config.yaml
n_layer: 9
d_model: 64
n_head: 2
n_kv_head: 1
head_dim: 32
d_mlp: 256
vocab_size: 2048
activation: "tanh_gelu"
norm: "layernorm"
norm_place: "pre"
norm_eps: 1e-05
positions: "learned"
qk_norm: false
attn_scale: 0.177
bias: "all"
tie_embeddings: true
parallel_block: false
init: "normal"
init_std_qkv: 0.0625
init_std_o: 0.0148
init_std_up: 0.0625
init_std_down: 0.0148
optimizer: "muon_variant"
lr: 0.0087
lr_mult_o: 2.0
beta1: 0.95
lr_head: 0.0101
warmup_steps: 200
schedule: "wsd"
decay_fraction: 1.0
decay_shape: "sqrt"
final_lr_fraction: 0.0
batch_tokens: 16384
seq_len: 512
doc_mask: true
train_tokens: 132900000
steps: 8112
dataset: "wikipedia_en"
Each number is 128 + 24 x the weight over its row's rms, rounded and kept within 0 to 255. Layers, rows and columns count from 0. The size above them is the row's rms in percent of the matrix's.

# layer 3 MLP up, 256x64, rms 0.285, rows 211-255, columns 0-63
size [ 85  95 106  57  90 109  87 115 104 101 127  97  96 101  75 112 123 117 105  95  91 124  77 105  95 109  99 124  89  93 101  79  99  96  71  98  95  92  82 118 104  99  77 120 115]
[[134 174  98 165 147 131  74  74 159 100 144 120 126 151 148 102 109 126 142  92 115 125  94 150 141 131 117 116 141 167 107 120 181 157  86 116 160 148 116 117  85 124 114 155 105 119 129 101 122 153 131 111 121 113 100 137 140 150 142 157 121 142 136 154]
 [106 164  61  90 134 114 130 130 107 126 160 153 101 165 133 116 122  80 100 111 144 147 116 148 151 111 114 128 141 102 118  86 115  96 181 143 135 152 152 145 132 128 120 123 153 119 127 118 161 127 168 112  99 148 115 153  93 150  92 125 126 139 149  97]
 [123  93 156 137 148 143 100 145 114 119 173 155 113 109  94 119 127 148 116 144 103  88  75 113 122 155 118 163 128 204 114 139 146 124 130 111 152  77 152 125 106 139 110 122 107 155 112 152 145 135 123 129 146 154 142 142 138 107 155 114  98 147 139 172]
 [123 123 149 162 158 135 127 126 110 116 155 138 116 130  80  99 117  69 124 126 112  94 165 132 125 134 110 143 117 120 126 147 134 134 146 145 146 116  88 141 112 111 129 111  71 101 141 193 141 125 148 137  84 150 154 131 110 114 175 175 129 132 101 150]
 [134 100 153 104 115 102 154 156 123  91 150 141 134  95 100 121 140 122 164 119 118 126 133 153 160 137 136 168 162 116 118  99 103 168 124 100  87 113 144 118 108 187 123 136 134 173 119 135 107  89 122  73 124 136 136 141 128 142 113 147 155 102 166  99]
 [150 185 108 146 114  80 127 138 115 100 117 112 118 147 130 148 136 111 140 102 161 102  70 156 144 114 136 143 147 134 127 163 135 156 116 135 120 147 135 156 166  61 149 101 132  94 113 135 101 110 150 120 118  90 116 151 152 121 134 129 156  96  99 135]
 [ 86  95  81 126 133 154 128  91 139 101 134 141 113 114 147 160 164 139 126  94 109 129 128 189 156 129 136 146 116 115 168 108 118 118 126  86 114 126 142 170 142 149 104 142  93 113 146  95  80 136 108 140 145 169 118 147 122 131 131 149 144 146 170 140]
 [105  87 148 150 133 126 136  84 130 113 109 177  89 168 123 136 148 137 125 135 188 156 159 159 144  92 117 187 120  85 127  92 143 138 132 113 186  98 115 101 137 128 104 102 135 121 127 128 125 122 143 134 146 120 138 123 107 143 118 144 116 143 143 102]
 [108 155 115 162 154 157 152 110 161  98 155 118 139 148 149 131 161 128 156 137 156  89 124  80 147 115 110 116  67 103 107  94 142  87 140 157 141 122 143  95  92  94 103 144 124 136 179 127 107 124 109 130 120 151 115 148 121 134 107 137 137 122 143 163]
 [151 116 163 153 175 110 135 143 183 143 168 110 120 123  94 121 110  99 150  95 138 144 103 144 110 165 165 130 135  98 148 113 142 150  84 123 147 139 137 121 119 145 128 145 116 119 132  88 131  93 172  96 139 147  81 136 139 105 104 123 107  88 114 114]
 [125 120 137  91 108 128 141 109 149 138 129 139 134 126 135 119  97 104 162 169 123 137 130 133 121 124 145  98 140 161 161  75  93  93 150 110 169 128 168 122 127  80 104  93 143 114 159 136 126 122 128 143 159 104 154 144 113 174 117 123 127  84 170  88]
 [116 171 177 170 158 104  83 108 113 155 134 127 129 106 146 135 113 105 160 174 116 117  99 154 126 161 138 124  91 148 118 144 143  98 154 154 136 112 122  82 102 115 152 117 131 134 105 161  97 111 124 127 141 106 138 105 108 105 135 153 153  85 153 102]
 [116 143 144 121 153 141 142  75 148 133 110 114 106 130 148 128 103 153 124 170  78 127 166 116 157 105 153 136 132 126 145 109 141  99 120 150 168  96 134 151 136  81 161 182 103  86 129 108 127 158 149 108 110 107 135 134 120  98  97 121 146 150 168 127]
 [153  72 151  92 159 169 143 117 141 133 119 149 136 111 145 104 133 156 136 111 128 154  94 182 140 146 109 102 124 110 136  89 158  82 138 134 159 143 129 136 162 111  95 121 149  82  98 109  99 126 146 113 135 176 140 131 118  88 139 145 117 128 136 114]
 [111 113 123  86  99 161 148 140  90 125 109 127  98 123 111  86 169 133 135 124 124  96 104 115 159 122 120  99 138 126 114 166 172  93 144 116 142 123 134  90 136 151 105  99 137 125  86 159 169 150 139 143 136 137 150 123 182  93 131 171 149 113 134 119]
 [142 144 151 122 117 156 134  92 183 130  87 161 152 127 121 113 170 107 122 139 122 145  45 106 137 121 146 117 116 122 126  91 131 133 111 159 132 135 171 106 130 118 125  98 143  90 143 168 108 117 105 106  99 143 116 115 172 109 135 142 117 105 139 148]
 [138 133 199 157 155 111 131 192 102 114 105 168 101 131 143 136 150 103 109 144 127  95 117 123 108 106 122 153 140 139 160 115 101 123 139 113 122 147 119 171 108 122  95  79  91 119 134 134 109 104 147 101 114 120 114 152 136 122 123 161 111 137 174 135]
 [133 110  86 123 171 114 134 109 121 148 138 130  92 139 160 102 122 106 152 139 129 140  99 121 117 139 122 126  98 140 171 154 158  99  82 154 155 110 119  78 155 131 150 136 128 142 128  93 177 173  86 116 128 139 153 119  96 137 103 141 177 131 133 141]
 [127 127 130  80 127 163  99 148 114 137 160 140 132 118  86 170 128 144 168 142 102 144 149 124 153  88 131  86 100  84 157 117 108 121 141 132 213 145 126 140 123 115 163 141 100 132 108 137 162 137 126 101 143 130 130 109 126 131 133  93 157 126 122 123]
 [119 102 143 118 108 132 116 115  91 112 141 161 106 109 114 114 123  84 102 120 163 155 101  86 125 123 126  77 154 130 111 181 148 100 166 110 147  96 134 133 182 127 146 170 145 164 132  82 111 105 160 118 127 120 119 111 133 150 154 123 144 109 123 125]
 [ 82 127 136 138 142 101 150  84 176 148 134 165  66 133 118 137 154 134 128 133 125 152 124 141 165 108 132 119 126 136 121 116 126 114 160 116 118 100 106 108 160 129 130 149  96 174 137 154 122 137 100  95 113 123 137 111 174 120 108  61 139 140 132  95]
 [112 101 122 138 148 115 141 146 130 179 184 116 140  90 116 131 208 114  94 136 158 111 137  73 112 116 105 110 160 120 160 136 150 147 102 116 119 143 139 160  84 128 117 146 103 120 136 137 126 116 122 138 167 104 113 114 114 121 113 130 158 140 154 125]
 [131  63 125 144 128 138 119 125  92 153 145 118 153 128 108 174 123 147 157 111 117 152 126 149 116  87 136 133 125  75 142  74 120 127 159 137 151 145 162 104  96 108  74 180  91 123 128 143 133 142 120 117 150 137 140 109 155 106 135 155 140 110 127 128]
 [136 173 159 141 145 110 167 128 120 120 130 106 137  85  97 155 124 146 119 149 118 118 179 130 134 140 105 161 148 105 203 127 136 140 130  94 119 120 133 138 112 144 105 113 135 116  54 126 138 149 110 140 128  86 115  91 129 149 139 141 103 104 141 141]
 [157  96  91  97 140 107 125 147 117 107 135 142 109 115  53 124 166 125 113 106 167 115 132 136 117 150 177 143 142 116 148 139 132 124 133 152 128 131 196 133 138 154 107 115 145  73 130 134 107 120 145  91 141 131 133 110 150 151 126 107 110  96 109  98]
 [166 122 134 115 113 174 155 122 140 103 188 142 103 143 127 129 150  78 122 174 105 119 136 153 166 153 135 100 122 106 141 123 135 109 116 149  87 167 155 121 109 148 152 142 128 125 105 111  90 118 164 162 121 114 122 106 117 146  74 117 146 129 110 108]
 [102 133  96 144 116 149 106 121 139 102 142 134 124 160 129 120 139 148  83 162 165 157 120 105 170 124 160 123  88 127 141 195 141 118  97 108 116  75 120 155 137 126  97 120 100 126  99 120 119 170 126 109 184 115 148 124 123 145 125 114 146 134 157 119]
 [160 159 102 133  91 133 135 143 110 134 110 142 132  86 133  88 105 155 124 202 139 110 163 156 162 136 131 125 152 137 115 138 133 126 102 139 143 127 173 135 103 102 117 129  74 122 120  96 126 110  82 146  97 104 140 151 159 103 104 146 133 152 117 120]
 [150 158  92 129 153 131 140 124 144 127 164 147 139 142 132 119 160 147 116 106 123 115 122 146 118 136 125 146 139  93 100  94 100 169  85 128  89 159 114 156 131 108  95 111 138 102 118 125 169 182 127 132 133 105  98 144  92  78  95 127 115 170 111 159]
 [145 184 108 136 123  97 125 139 150 144 118 158 113 137 131 114 140 111 138 181 102 128 110 107 138 117  83 132 173 150 153 130  73 104 135  94 117 148 148 135 140 114 102  70 136  83 151 119 135 126 140 146 125 107 136 136 130 123  97 142 128  81 122 173]
 [144 148 158 174  74 114 114 112  91 136 180 120 139 103 119 173 127 114 137 139  95 123 122 103 181 129 113  93 145 108 108 131 140 141 150 114 108 143 154 137 187 132 130 112  98 162 123  98 128 136 106  99 135 124 105 134 135  91 136  95 126 157 107 133]
 [129 136 122 126 146 124 163 118 123  85 154 119 144 123  98 155 146 127 127 116 124  73 117 151 152 113 116  94 151 116 145 138 136 126  98 173 126 160 152  91 136 111 136 155 163 140 150  83 153 101  81 101 121 134 119 109 144 105 107  83 122 187 108 140]
 [150 146 147 113 144 115 127 135 151 115 103 131 110 139 135 132 111  74 117 170  79  86 109 134 103 126 156 133 171 127  91 111 103 123 177 141 150 148 167 142 142 121 129 136  96 132 136  70 115 163 171  98 113 118 132  95 171 115 118 122 132 131 120 121]
 [141 103 121 150  99 137 116 127 141 164 143 108 141 127  95 144 121  65 126 180 158 106 138  82 171 185 118 115 127 125 179 101 156 158 141 109 138 104 144 103 102 120 115 131 162 111 133 128  86 132 120 143 150 139 127 124 134 169 107 146 130 126 150 122]
 [168  94 143 126 158 117 101  96 133  85 168 127 126 115 130 112 133 100 132 131  89 137 132 115 101 161  82 110 116 116 117 156 148 116 108 138 122 147 160 120 104 134 162  92 127 117 107 185 115  94 159 134 145 158 115 146  81 171  99 138 151 137 123 148]
 [131  99 146 143 124 167 129 121 168 133 132 118 172 148 107 111 111  92 155 145 140 118  85 123 133  90 155 127 150 127 167  98 201 146 127 133 160 132 137 139 156 142 121 121 158  93 143 103 149 123  96 101 101 119 101 109 149 133 137  80 136 113 100 144]
 [128 134 124 133 141 110 127 142  99 138 159 141 122 153 154 164 148 105 103 143  87 124  86 167 124 121 105  92 139 142 154 102 144 143  97 105  84 108 101 113  91 105 140 123 130 180 128 162 114 154 102  94 104 141 143 145 157 121 158 161 115 169 123 164]
 [127 140  96 134 139 102 186 128 120 115 140 114 132 110 124 142 119 109 168 157 124 136 126  98 107  99 113 133 189 115 120 152 135 145 147 133 145 125 128 126  85 155 132 123 170 121 148  93 161 165 132  70  99  96  88 103 141 124 159 119 152 116 101 102]
 [129 165 138 107 137 153 109 122 138 121  76 155 111 107 153 101 149 133 119 129 136 105 186 115 106 144 138 102 131 105 143 143 148 168 144 125 101  93 164 112  94 135 102  63 157 133 110 156 118 130 107 161 142  94 141  92 123 140 128 120 165 102 113 130]
 [116 146 130 115 106 164 129 114 123 135 139 124 101 107 136 114 102 114 116 147 158 132 126 125 138 196  87 166 190 147 130 111 140 131 115 107  69 134 122 160 123 139 149 131  78 106 132 130 132 128 141  72 139 160  96 126 137 119 136 140 172 149 117 103]
 [167 175 132 180 172 128 156  92 123 116 108 164 163 132 111 154 123 137  83 170  95 122 140 127 125 115 118  84 123  96 138 106 113  94 121 132 128 137 136 116 120 176 120 135 111 119 102 106 123 158 111 107 120  98 109 151 132 110 108  89 106 142 141 159]
 [175 116 123 121 115 143 131  94 117 162 174 142 117 142 113 163 122 126 106 140 144 114 117 122 146 138 105 131  83 103 131 116 164 116 133 174 115 134 162 141  77 108 117 148  96  87 127 119  93 125 125 134 102 134  99 123 128 147 162 153 171 135 140  66]
 [154 140 103 129 111 114 164 182 123 133 148 148 121  97 148 136  93 125 141 143 138 135 104 152 167  79 146 102 150 110 123 162  97 115 138 128 179 115 159 133 141 129  88 114 107  99 100 157  86 151 131 165  92 106 145 118 126 114 126 165 124 153 128 155]
 [ 97 131 166 169 135 110 136 124 124 143 139 161 109 135 133 126 148  82 105 127 103  70 112 171 143 118  71 122 145 115 121 151 124  95 146 104 164 122 118 101 113 131 174 148  91 100 103 136 139 113 139 139 125 145 154 139 150 154  87 123 157 149  99 143]
 [106 120 134 173 165 112 141 136 101  69 157 153 169 123 108 139 121 111  67 130 168 124 114 120 100 133 124 157 133 134 107 149 127  80 141 110 160 119 145 115 157 104 137 152 150 157 138  86 133 157 126 103 161 132 122 108 135  94 121 165 108 124 111 127]]
# layer 3 MLP down (transposed), 256x64, rms 0.128, rows 211-255, columns 0-63
size [ 81  86 114  44  86 106  93 135  98  93 127  96  93  82  67 108 131 123 106  92  86 130  83 110  92 116 100 116  78  90 117  76  92 102  73  99  99  92  78 120  99  96  70 117 106]
[[150  92 195 124 104 113 152 126 140 139 120 132 127 123 112 135 169 111 109 164 123 142 137 129 162  98 128 100  74  76  90 151 123 141 136 117 104  90 156 144 101 109 116 107 139 146 141  95 101 138 131 112 151 147 114 144 151 119 155 171 131  90 144 138]
 [138 115  92 136 132 142 141 153 113  94 123 140 100 129  53 135 161 137 113 158 127 138 127  96 109 146 142 182 118 107 104 110 111  80 144 128 111 181 147 149  76 130 145 126 140 149 106 170 146  95 157 108 151 135 127 142 147 147 147 122 125 126 128 103]
 [136 107 133  92 118 146 102 128 116 140  98 140 143 146  88 151 105 137  98 110 162 113 110 115 133 178 145 175 134 120 155 101  82 147 116 131 159 103 140 127 101 172 173 122 126 183 125 131 113 116 135 137 145 154 139 140 106  96 151  86  98 115 156 142]
 [135 115 136 129 144 119 125 108 141 126 154 125 138 101 118 102 119 105 172  96 117 151 212 113 138 105 140 142 168 132 153 115 107  88 137 137 154 131  85 150 145 141 169 129  67 100  86 130 123 118 142 155 132 127 136 115 135 109 119  81 135 115 127 152]
 [ 97 108 127 114 111  86 100 110 132 158 174  92 121  99 152 119 164 129 123 135 143 109 134 120 126 123 116 143 138 117  92 124 136 159 167 137 150 155 134 121 153 130 126 153 133 124  69 184  65 126 148 150 153  95 119 106 159 127 136  89 125 145 138 109]
 [147 114 117 130 143 124 147 108 144 134 104 126 113 116 106  93 107 134 100 135  96 184 118  97 108 108 110 119 146 145 183 132 116 145 120 150 139 137 109 131 129 147  89 126 106 152  96 125  60 129 134 130 170 194 121 110 129 113 122 182 138 154 148 114]
 [ 78 105 152 111 108  96 152 154 176 178 108 111 164 145 117 142 112 137 128  93 140 100 187 125 135 101 107 180 164 141 132 142 128 107 148 116 132  95 124 130 146 133  99 119  98 141 119 116 127 122 147  94 131 120 112 118 128 170 137 121 107 113 130 173]
 [121  94 126 144 156 138 145 137 115 110 101 124 120 158 129 173 117 151 126 161 177 152 134  82  96 144 183 166  91 135 135 148  92 135 122 134  98  89 107  92 145 118 161 150 108 144 151 119 116 125 104 154 165 114 125 130 123 100  96 128 111  94 148 130]
 [139  98  96 148 139 109 144 137 146 128 119 130  85  76 133 169 115 114 146 122 119 149 152 125 130 139  74 132 152 139 160 144  87 141 145 120  90 139 103 150  90 153  90 107 149 125 132 123 108 154 106  91 116 155 168 153 119 156 105 169 119 166 110 130]
 [148 102 122  72 126 140 138 117  94 125 151  97 155 105 126 128  94  99 110 148 104  97 160 109 129 100  73 149 140 137 109 112 149 158 110 115 100 138 151 123 130 117 141 156 113 145 112 141 161 146 125 163 202 161  90 129 114 141 148 126 140 150 124 147]
 [109 120 121 101 122 150 137 122 117 133 126 168 112 117 139 134 113 120 125 152 172 149 141 136 148 126  91  74 164  79 111 151 143 147 153 125 100 128 101 135 122 190 119 132 159 130  99  63  98 118 132 127 148 135 136  67 144 132 124 138 156 126 125 155]
 [111 124 143 101 136 151 172  60 182 124  97 128 117 136  97 125 171 150 115 103 146 101 146 117  91 125 182 135 149 168 112 131  96 115 139 165 111 130 107 147 111 140 145 147 135 119 164 145 137 123  88 103 129 120 123 111 142 128 115 125 132  90 154 117]
 [ 86  76 154 104 168 153 139  98 122 154 139 149 101 160 142 118 121 147 125 126 157 133 141 169 119  90 169 147 144 147 127 130 175 127 118 125  98  87 157 119 115  92 117 145 154  97 111 122 132 108 153  66 119 124 100 125 154 108 110 150 121 124 125 128]
 [146 135 120 154 104 117 131 117 133 118  71 120  98 103 133 148  93 103 127 101 105 112 133 143 160 164 132 175 154 154  72 137 163 105 172 138 153 160 116 112 117 131 122 141 142 130 123 110 155 109 141 129  99 143 186 166 118 133 119 120 106 132  84 115]
 [133 119 130 103  99 180 130 117 127  77 126  65 119 120  92 137 120 161 105 113 134 160 177 100 150 109 120 118 140 159 120 141 106 109 177 100 130 108 112 172 111 125 155 154 111 139  83 145 157 129 116 158 139 133 140 149 124 109 134 136 136 167 118 119]
 [153 144 138 135 102 114 105  97 150 138 119 142 126  78 138 143 116 147 111 112 127 149 170 145 134 131 105 113 110 125 110 132 116 125 143 112 138 114 139 200 131 152 100  90 137 170 109 142 123 103 123 122 103 175 148  86 100 146  89 115  87 144 163 167]
 [136  87 157 133 141 105  91 145 130  95 140 135 113 127  82 139 160  96 105 150 143 114 129 107  98 129 120 154 145 143 166 105 139 107 122 140 119 154 175 165 133 138  82 111 162 169 152 106 146 155  70 109 101 140 141  98 129 134 129 140 132 132  98 159]
 [137 126 109 145 121 135 122 155 185 148 150 101 139 123  92  89 137 110 156 113 149 134 191 144 138  90 120 107 163 109 110 104 143 127 138 136 102 126 146 151 129 114  70 143 129  96 172 127 105 145 136 122 135 109  99 141 194  91 121 118 118 131 128 127]
 [140 143 114 139 132 130  99 151  78 133  64 126 166  93 108 119 160 100 155 146 124 136 108 185 105 119 151 111  92 183 128 122 153 106 138 148 109 132  90 131  98  86 150 129 150 134 125 167 126 121 109 107 134 149 155 111 153 142 116 143 113 122 145 134]
 [118 145  73 133  73 117 181 101 130  96 166 110 138 126 163  95 128 150 144 124 139 143 162 120 120 157 143 119 101 121 140 107 111 152  67 153 153 149 109 114 123 156 157 152  82  96 115 126 121 136 120 131 136 127 121 147 125 117 114 170 136 156 117 101]
 [167 103 113  97 135 137 106  86 110  94 125 109 103 162 122 108 148 114  54 167 141  87 147 139 127 179 137 120 112 148 122 144 128 102 124 108 127 137  94 117 152 107 148 181 120 154 117 125 162 139 137 138 160 166 122 142 112 140 117 133 107 151 144 122]
 [139 169 155 113 128 115  90 158 117 106 122 132  95 135 162 136 119 115 134 124 135 136 135 162 134 119 101 100 151 175 153 133 153 159  88 120 131 127 106 128 141 104  98 115 136 118 101  82 102 113 123 133 120 150 179 159 154 117 119 143 108  67 178 106]
 [110 143 164 122  46 106 148 133 133 136 105 142 136 144 158 178 127 135 109 114 152 111 156 111 105 119  99 122 142 120  95 142  79 152 134 124 135 129 167 116  89 132 127 130 122 174 103 132  84 126 103 152 129 107 142 127 166 124 168 151 138 122 105 143]
 [127 122 156 126 159 143  97  85 176 108 176 141 142  94 145 144 133 151 105 127 157  84  90 112 121 143  88 158 135 106  62 129  95 112 122 147 132 111 108  78 139 143 142 161 106 127 126 146 115 138 144 128 135 133 174 132 125 148 101 121 147 132 137 124]
 [169 113 105 142  95 128 148  99 106 130 139 105 158 124  77 147 131 135 182 172 116 154  67 130 132 149 106 149 126 169 153 140 107 120 111 111 118 115 118 150 143 132 131 120 121 144  96  88 107 110 159 172 111 153  97 124  93 147 132 126 100 137 137 139]
 [125  89 120  89 137 171 146 166 140 148 170 132 171 111 168 144  75 114  84 149 158 149 130 127 113 124 166 149 101 103  97  98 163 131  99 125 143 120 107 138 146 150 117 140 131 136 146  91 106 132 132 131 158 131 119 137 108 120 108 145 151  93  97 107]
 [165  82 129 118 152 151 106 123  66 167 121 153 131  99 105  79 136 111 180 117 129 108 138 137 118 131 131 118 135 128 101 135 182  78 149 139 130 141 181 105 167  87 118 123 157 123 122 135 129  98 148 144 102 132 131 145 136 132 131 106 128 145 131 123]
 [162  87 149 117 158 111 137 137 126 190 166 144 166 124  55  84 106 145 148 157 126 134 116  93 118 138 144 138 104 122 119 150  86 114 128 133 137  76 151 139 134 118 137 135 120 143 119  90 145 149 126 113 147 106 122 143 131 102 127 149  88 121 141 134]
 [132 118 139 142 147 131 152 117 133 136 113 124 153 128 121 123 125 101 129 123 151 156 169  74 132 158 139 145  93 136 166 102 103 100 111 108 126 160 169 137 162 106 193 147  92 148 119 108 107 102 120 112 139 150 140 127  74 132  97 116  88 142 166 115]
 [ 87 144 114 116 135 109 105 146  98  79 139 149 117 121 140 154 102 122  96  91 147 140 136 143 141 119 142 106 133  82 121 137 153 137 166 159 143 133 110 156 171 113 128 139 139 174 144 123 157  95 101 150  83 127 120  96  92 175 121 128 171 139 109 113]
 [167 106  92 140 110 110 150 130 133 147 125 101 155 141 118 103  98 112 129 137 130 115 138 104 118 159 112 152 106 160 103  90 113  77 158 141 127 138 184 107 132 112 149 109 141  90 161 142 129 115 138  96 167 132 155 192 114 116 100 165 123 130 131 119]
 [ 93 140 137 140 114 107  99 110 123 140 113 127 137 127 146 124 120 134 155 189 157 113 119 141 101 129 170 134 129 130 120 124 144  84 114 129 156 154 122 194 127  64 148 112 124 137  77 119 115 145  90 119 119 136 164  81 116 169 120 155 138 132 134 122]
 [120 131 124  81 117 137 132 142 132 130 125 161 160 125 166 157  91 100 102 105 109  88 124  86  96 111 171 128 128 113 159  97 131 151 125 149 131  93 142 140  90 143 133 163 113 137 139 103 134 159 179  93  99 106 130 111 119 161 146 171 138 110 117 151]
 [137  95 116 121  82 127 112 104 173 163 141 134 147 153  99 127 121 178 145 125 140 150 124 102 115 144 182 113 118 114 160 115 112 122 145 166 137 146 181 122 124  73 152  86 173  92 123 110 141 123 109 118 122 114 116 121 103 138 130  95 112 108 123 129]
 [147  94  95 128 122 122 169 123 135 128 110 109 106 179 124  91  97 146 133 151 107 108 144 123 138  91 129 124 108 102 115 112 157 152  49 140 167 147 139 114 157 143 143 151 125 150 155 137 104 163 140 138 149  91 136 178  94 111 120 127 142 123 121 125]
 [151 114 102 153 144 139 126 153 144 111 101 132 142 124 155 185 119 125  64 128 144 117 155 100  86 146 119 152 167 152 105 126 106 135 126 144 107 112  97 110 115 151 129 169 115 164  92 120  88  98 111 138 171 148  98 131 108 126 134 167 117 146 121 103]
 [140 138 112 129 119 123 131  98 102 102  68 161 153 132 107 135  71 158 129 123 135 155 131  82 100 123 160 131 117 137 117 126 168 120 133 125 111 122 139 110 144 144 113 142 125 125 151 120 147 158 128  92 126  93 163  98 103 153 189 182 155 109 134 119]
 [114 149 122 126  85 142 130  87 132 108 106 103 152  69 210 144 124 137 141 165 135 120 104 122 156 120  71 118 118 127 126 108 139 148 152 125 113  97  94 161 151 124 146 124  96 122 142 108 167 139 140 145 118 133 140 142 113 146 105 114 162 123 125 154]
 [123 140 141  98 130 137 165 115 117 143 149  98 149 129 121 144  88 103 129 158 121  85 122 130 125 158 139 141  90 143 162 127 115 105  78 113 174 114 122  88 163 147 163 116  65 118  87 116 155 168 125 122 150 143 154 137 133 129 106 131 148 106 154 118]
 [156 130 148 124 171 156 128 139 158 136 110 170 111  85 145 148 114 139 154 106  86 100 152 104  81 128 134 168 126 127 127  80 123 145 142 133 146 144 111  99 140 105  80  96 146 117 107 182 113  96 101 143 130 118 169 121 123 141 131 128 140 107 145 150]
 [ 78 131 114 148 165  80 143 148 115 146  98 100 127 144 127  71 135 140 120 100 117 101 160  98  98 112 145 145 134 129 116 129 149 135 174 119 139 153 151 150 132 109 162  88 115 113  84 140 110 106 153 154 148 104 141 153 147 136 134 123 107 153 177 145]
 [169 107 128 132 143 157 136 135 160 153 150 152 132  99  68 134  99 135 117 109 159 133 131  82 123 122 115 150 155  79 142 133 130 154 127 107 115 120 112 125 132 144 106 101 148 205 100 111 120 166 126 125 116 124 100 125 148 170 105 119 134 129  94 100]
 [159 108 103 121 149 146 107 138 142 145 117 136 151  92  89 127 107 185 120 148 148 102 100 155 126  98 100 144 143 136 111 170 123 134 112 178 151  99 152  98 103 122 126 100 120 140 118 100 166 159 109 107 120 124 160  89 149 113 143  96 111 170 151 122]
 [160 124 132 142 151 154 125 118 139 130 157 143 143 153 146 175 137 137 109 126 159  63 124  65  75 140 123 132 161 160 132  92 131  97 137 116 148 112 134 148 165 103 116 130 105 113 145 144 105  91 141 135 134 113 107 156  89 130  93 155 141 112 139 115]
 [155 120  91 145 124 121 162  79 123  92 129 168 114 102 108 176 139 119 112 136 101 135 133 124 124 142 114 121  90 139 129 116 164 111 115 179 141 131 126  95 184 115 146 133 122 137 124  90 145 137 141 167 115 149  86 142 127 113 119 115  93 176 159 112]]